config.toml
hidden_size = 192
num_key_value_heads = 2
head_dim = 96
norm_eps = 1e-06
init_std_qkv = 0.0314
optimizer = "adam_variant"
warmup_steps = 278
schedule = "wsd"
decay_fraction = 0.654
final_lr_fraction = 0.1
max_seq_len = 1024
train_tokens = 164500000
Each number is 500 + 40 x the weight over the matrix's rms, rounded and kept within 0 to 999. Layers, rows and columns count from 0. Numbers have three digits each.

# layer 8 attention output (transposed), 192x192, rms 0.0315, rows 166-191, columns 0-47
482461552570487457627485447500469541500556539466447469518455498445565525504529461535530482493543449494567453524526572497475456516405567547484476
491521552422504551480502467516486447440381482527499525538477503557455504553573434555444504524550532462529505558462476543511537502525561483522505
543436524517498497578497457519461572552508492520510486531485495393560545492533511528572545428506557544453427451538529462482465518459588489473546
549486530450504487490475497446485451511507506531500434479472520517547541508473469437518449486469463536600521505528494531495483545504461509518507
424491534535536460566490433538467520522547454452476505489516556542517506482500492553510495521454441468558535437486518382577419450542513547449547
484490471541444550507492567521500449414526506501472467518478517521533535457492538513500469468510492497446533435504455483456488477516423477565493
531505479428544511477470498497498479481575444461475534502491482455529463462568490519503479451523530547584438473530487479496514524527435466483531
515452554544572467509517481595547512576492475503487478487489501535551565509494515525490498515514514484496514508518418504506429537549484526509523
472583517492502521426455522538564473472501529544459519499486466539474464586488484458474540478520544541469493507458507565468493465529428499481425
470492493522466443532554482481462493507441462481552582478513548523464537488458555517505511433493552505498433570452524504558479544495436531520536
578541498489507491435490483531499449523492601516566457383543504458488500488468477514446408499558480462571489432480491525522516436543479485493488
494480451531462547560483509497556550549451538512507518515442510491482515481488536473513564430517529491461508460554497528501557552465534411489502
568521481470448471475453541513517493502527489473523479472512483499503529494475514422493506492463510569510515487475540463497500506513465505484517
505466489407543472485514515566600508537499539503395454478491498479495491456526470495548516400557523444480508418505446524428532489507489399484428
398596532540611548484533476549426447467479413528510494463495525569484457517548531536461429591478451427613492512480519436550431478492461554492531
509542515435502585460512576500457477531451495465503514515484466560435473548512481463462505561519566460546512567475456512494491487511520572484487
570523453440470528470480545506517507539467537483544505544487441517447520514466551444479567487518544516409470539498439487497546516533502468526497
561404455513524489487430567448552527514487482449499474557489507447496479519500412520510493484464533524479435454460446495465447508504504491600451
490517559446507503507480457532540562585501468498460513501510506546483479524529522541511554482510512453425514492513511470493525539510557415446416
426477502547510521506522538528435457524502471518461495519415526595513496520554515534471447478502495497460429467471504522543520464491528488489532
470495441410472552449492512460484495541466431493492507549476528568431470520494501515495556599510554531474535408458482420505532458550564453503422
445504527525476533608452511465453550495470482500544519464523516522505506517552499562507525493491483521540511538491523492513493526468495575475567
547497537570444481521516505577471514530497439417543485500520462409485534532448493412523609532435566523553419507482557414512462468435541532370528
554532500465492477522494503563495466494474490536497486513569404505551481528478509462529484461494535564509518435601548460437544510451477483491510
504481551529415511529478487526457539487510518521533454538531491391510539488523515536597550530499455493489497533535463454469482526451549486539531
516486432503471506449481548522451470447426479478572448523452477577493556495411554553497538503481525520499495446442463457551462500557481501508566
# layer 8 attention value, 192x192, rms 0.0318, rows 167-191, columns 0-47
466521485596528455545552508493471602539560467472477439456532540473508455469503586421541521517509516577501472487530500538495410563496427498506473
516583445466501519477533573457555413463512501435521509499533511556462517542491417494425469545515444443556509492486542487508526521528511534507468
438545490570471485453471461541514533461493523459474547533513476497536497489505529534477500500478534513371475487458452476420537440533512425435502
594509501438532491423555493453574502467438535563488483442444452537446457517565570524501500460505544502451501547465484551482537454446536451544481
536480456489534440486492462471518506529506431537504497513522500486434542528447417486530564528531413487529529529522553513511525507519544590486486
431539513538533491492515510454484518509408538530543449499463576512474485528494462458515518560456497414326556488495507467530457458510514496522547
508514492419436515492480478463545567461455556476492516544482457557468412486531437526495549528472472475493519505494523529439556448429518446472491
445451453532473532545548481525489540484482463449565490504501539434497545436490492528540466524510487538551560523531479504584468526472507516529542
497510467445559513519457517501497506500562528536404458482490541491496458503541529538456505508466457508538533449488464488423460524495536471517528
458431481471446482508553484449539525500560446511491478536456457505567484495532555505580578505453515494428524511515448508472548474488505482496471
517518541448470438436527574509423401482513451479488501489559493565513527574496493514472421536531498519498527490480544478453508462510477522520514
443462494500510478514509475450474471475472513505518508551499492483551507495517445637488521484461491435477462488514449500470478514515497536515481
524559482524469523440449514496493496491544446492509478493537439476509441509488505454470450608548486539517504526528507452557521412502530601503536
510420500484485487542506502411539573537476563518504492503439530523519466497549482510516544395502504538414522461587490546512529453570554410488514
516464576566415487493512440484538509497530465476488455510464545436525533442469528498551478445502455502486499473524521567472506541478464407519527
504429515546445497475493506478510496543512470515448534531547571478524491510514427539527433492474535462543516491518558546466490512421468525473539
512484524513503479493484413614415540460477573534463525469503523515537512446505558480519545553471468506493563496530505483549529428534520536421587
501508478527475533496535541472504456479499506466513501462492468488480515526510478452518369522531548532588477480503488521494469504494473596574582
564542513414540465521493464448529514422439513508577486505528508435513481523485486487487559520509516523511534525561506438490464476558459512532524
511509539585525483462552495457484523449489513502527507441534521425530416489525583426510416422434517458527477548509546513535471435485506532532554
526446506470543477461477483486475453507593510509431502479487526471465532479493541434527465462495529451518490493522536527490466514572519463557427
453515472454563565506488479468564454454480526547473492554487498546503491514539506612478413440529459457500544524485468561532485517509460503550430
421553514510555498488497469395547542501502527474469487499454555467515585541497446498482503477523485456485483538459476457498444440553487534451517
501542464514525476510483503481494482489487463449483484504542495574441567530456493470475487483501562462485461483463526582451455547512451536469434
462507534539494492543501413437512448522522498545469522489547553483495453518605506512527392484507479507487520570526582541462494539487489526485530
# layer 8 MLP up, 768x192, rms 0.0528, rows 0-40, columns 0-47
446517443476485472444488471584499536521559425709606496458489407490523549495557462404469523493557516438474506500505475494525488472468518535483479
497499505500502492496502502496504494495498499495495500503500493493494495500502503495499498501509502497506490494501500494497495501497497500499496
571577520629512512507491469612495516590423500529465507494478413518578508444482457497406541476501491531497455385483616472485510527561553563479546
501495502500496496501498498498501504493501501500498498495496496502498501497499504509498490494503502501501502495505498499500498502501500501497498
495500495497507493512501513498501505498508501493500511501500493502505504499502500497503502509507505501502499503498502500505508500497503496509496
490420451513507528492551493457518447538559458505442498422568510512537475487491441496562594493552438424540506489598465552510468536566516585455512
497537430422500491577491481531546460563454530482456498538488388492599531505581534503456585507523502505566380463482520447512560535568568515510579
501498496495497502503491504505500507500503505499497496506501502500495497500501501502502502494506492504497494496501499501503502499499504500506501
506505501500503499489505500504499492503493499504506501497498497500504498496498504508498500498494497499493504502495500499505502497501504500496505
479468510558581480458453583551494582498553395602514545503406506562614517420496586541461472519481462499420561523462513591401518523456519522525501
447506493565484511553565548469565506475503452584538509476500561483425544466507477519457446444523476593485514490449463414543548484548487509548478
528633481464465441532619517531497516491461448448467465507450504563504568394383412542446485477469459548483507486564564444524509453443518586488544
492517482546523485465438561541544468516467406498520468321421547557551576556439501430483535411440502458457585460559459487602486525488537428547505
482459405516511474594557476609512510565406495522415415479456447492466552477532504481418626520433471434594510463535498526452564486522448492406524
534524431537445442470546482505515476541490385518520418452458540542555515518513559556493548473418451534555542436592549480548486515470438503509517
482474468476525511516452480512502488539505472497515551502528495536532512525480491524454533491475562470538512503507522480482502523510505505510486
519623525430477492474486522515549548533449512477490518461498504646576468484542477531339439564531475492495473498483559581507517519571506505406506
510501503496498497503480502500501510502504498501495493499494500499508496505500504498509507493510497505499503497500505492499500499506501510502500
493553384557534500498456470470525554495429456550414493460511508484478510474483537531508592535494488432491488462565514505561430527505538401512505
568537472540481498444599533512390480484438513474500574422493487508584556474363555530524491542560526515461525484603554475497565504550500463528437
495547384518556561514476550532472501475464511555575447513505430496488559429490613539444468528512500557469462528529513491520459525601494460420466
499550492483508448474519493429507477479534471508466458468509444532512484428483555487525587537465474505474466462489546489500515463507565548457451
440548567530495534549513460518453495454460515523522473427479476527553602531445436485416458560525479549455533540581570525528540479531456507515437
473530462596576527501546411491476539459521439523575531525501513479555576460481565449431511494481489481540485513499540481458466619497469578391503
467424461453591488520509550579541500506580434552488484510463525556658539443469519487464442532491455451523460434525457410491520499478534546532418
466483486502530517490526529518431571556465522480484590496503460555546437508466510480530496546516522546461496420521477505465448500503554545436544
487491356405496563481451478424469510489514472531543519446464412445532512506469537503410535484525559509449525466496467486521489417569500514444466
546489467477516440553506512399510539554408476492445496486551490505501478449524474487409481437439493416518501502502546517423512594470566490430524
541485444556486510541565530405532616526454518486508474363500436529574511508545479491487553486525428481552443512572571522507521447507460473473589
502551515512467436519444464500484512505449483448510535408581518571555495468489441536471457523522461515534540562570555490465522440561554523490387
493544551482473522491521527559453532399502414533507538385521506507483539526485392447471551499536478497435533485543501533459473513495520567514463
501500499491502497510498507503499501498502500499501505495498506505508497496502504506500499495505505497501505504497501499506501507499498499501495
484446456604537498552490476520509513481438337503461610490516537569483495458532527434455501525492487511506487515513483424462453508504606491554486
439475528461443528462567451387477503471452476500458579401463510554562511485545419535482430510538417479530566496598553592557398569530458489399560
556552497501495482585513542464567477522414483474441594533525506482464543476511473496484512379427446464519398491516486480474520505437675454458500
453502467486509516530513486540530550488425456483526520438543527518465518514533518464458454461482459477603422531507515522479463517530526508459595
474536485451491598441480466559510516538464498462499527416471351500593503491494673560465464525532529511588553449542483461463588437423539434519496
461514385473510575473453584437518490536439480483448492435529496524434595500562527602444523425547476572633454426499468454499442541393562528497560
438482407472638492569569536537425512545387467556481586487464555500432572493503538496488537426469482513504407481473544493435554458563503410496536
501503500506500506503498500497503501500508502498507508505501499504493502496503503495501502505501497499501496500499500493502496494500496500499501
497498491501503486501510498505494502500503503500499498499501500496505498505497497502505502503506499506497506504504496506510504503499500499505501
# layer 8 MLP down (transposed), 768x192, rms 0.0358, rows 0-39, columns 0-47
492490578524533481564533497455441506526439453451500465595542462554459492466514553559512565477507476469557506442468506477512549542464551584440535
500496504498503501496498504500500500503502501501503496500496502498496499498501500500500503496498499500498498500496494499500499501501497496500496
413499477372497475426508476574500529428495495555594569553438449448462394527486572499522517498583452497487418611512446527416500479488513387516469
500502499498499498500499495496503500503500501500497500501501505497500502502503497496501500504501501500500503500498499503496502501501500502500500
498499506499500500500494500501499497502500498498503503497506501501503497500505501501499501494499498499503503500503499494505501500501499505501502
467540513533498520509465481568447497507472473498463456554444508442515524473490556466477467530468573528467493555434569509423492526486563533563437
563493414496483479452571562515592419507487501506514521449499533494507472495514488470600580504494527489476524558564485440517473428502386414514556
502496501501502499501499496498500496500500499500500501498500500501502495499499500501497500500500503496502501504503503500500498500497499497501503
504504493501497498505502500500499500499504500498495498501504498499502502497499501499501497501499497501500496506501500508496499500499500503497502
544460537462514518507442461517540488533551563516545446510531634515466485462499512568500656523502492458484507408482456452459476535469477577591530
504467441496507525500511484553505472517476469445492522515500484515562558552441492527561472537528512544515491442504500497405513455517490483458538
462407601481592535546429473479455450505470503451462423525536506482536483495498452456506485596507537602510584603488408497465492537571419538559508
552518473547505532495434535524569450536504462519462548590518517425506494502577487532465425590542539451484512494422524556559591473500502508479556
415525528467472497535524504509545400528542544394424499512523541481490484546440526469526382528462481597520532489514520437549423540586506443516529
499467486454495488521503550576489491465555541595409577513463523488482599532555493463449456530537513531424544439516565430454598515428521436436548
506510529526474504497527499479514486448513523511487444485493506475474478505526501466536495479513467534484509512501494505489500501479497493498540
507573454628547563457486450491491498480444559605551468544570582546440499517463487483437492578480477480497443511419475574501487401569505508542434
499499499500505502501503497499498499500505501500496498502507500498499498502498501495497498498494505500500500500502497503502502501497499500500502
485475504562508470538447493499493495515442476527430499595480527493616549429554411593501333484463510538535525496419480558553412393535597470415397
562475572517503547515461507481504479451563526440495522497525477536440503513490500513510551524554440470505541470453472551580469524463566546510456
418463500506491498385484411558470408528516443432527565505527558476514472476492435561487566491470553542462507517525427458538502540459502526478529
502490487530534547522492504546507510436469485505568468489443460495491499557547480489504473502535518485495514494507511518546526509499510430562511
488517506490491485472496489471425517546474487442475529490558456490498519557494532519542509466489522490514546523514469502443522482490643468510547
530473560489463439490441536474424516456516535471484503437427463566489524529534529552530487420475518609434537517461420513445457443591545575516553
449523469547466510484555523478421586497460553483514509532564515559483426610538459445528435505495513530516547559529562511464501517480563503449512
506540489425494500469503507497543453457563511478446459566451546473454515566605491505483477489449466501538515565478491498532528481445495507550468
503486576513430506562454465488501542438433473547442524571578562490562524510513499452578519610526462458468452557503541557526472560392431540506483
475540517501545516559494384539581518456444485564559509442516495491514516502592428507542541368545396505451506541514466510420491628545439641601483
520566525536508393495430539551461420570510500384535543598457610578424458478493569412400466526342529506464660382512526476538550460455498521536499
467476479446456466496509475462562578518449514477464536490465489473517590539476516500439509559493625501433533451468468505514444581592434462480573
551466466569464533554454519472596490554519501513451460546473491473463487540457527560484485507483471496454489487518515521484545488503490462487483
497500503504500498503497496501502500500502499497500500500508504499504501503502503499497503496497500498502501499503498496497505497498495506503501
430544503489462448496510496501585487527465536486437442490485483451534508537449515541476439472483521488529582466506554480566510470573486536455493
541477557632540577557538396569495576449589480576417532522542519589538482418498427574539346602548496461473619513502474443468519412512556522537441
382553534396485492498510540524395553514473568466459468433515479539416432569469507597491487554515504496530582465527619513430557489475394488541578
600561565542614486504526516513467548555527437474449491487475450601429513570473606403508472497527527514505558527506494458460605504472514515546467
537516462508447409570459585527483538547594496469520475543448524471520531557519425455435547515487463450527412503449484441543369571521532441461444
402478498449510544423486473518493502487453646484495485426532479595439496533475452543505495467467550425584527567532442497587470553503444433470425
486415588441563486484589430467559478519669495495535486452467493477475509456487506372495511619430521500480437479464423509437501447507565461488499
498494501503499504500499501502498503502498500501501503497504496501505501501504498497502497498499498499505504498500502501501503500501501501501501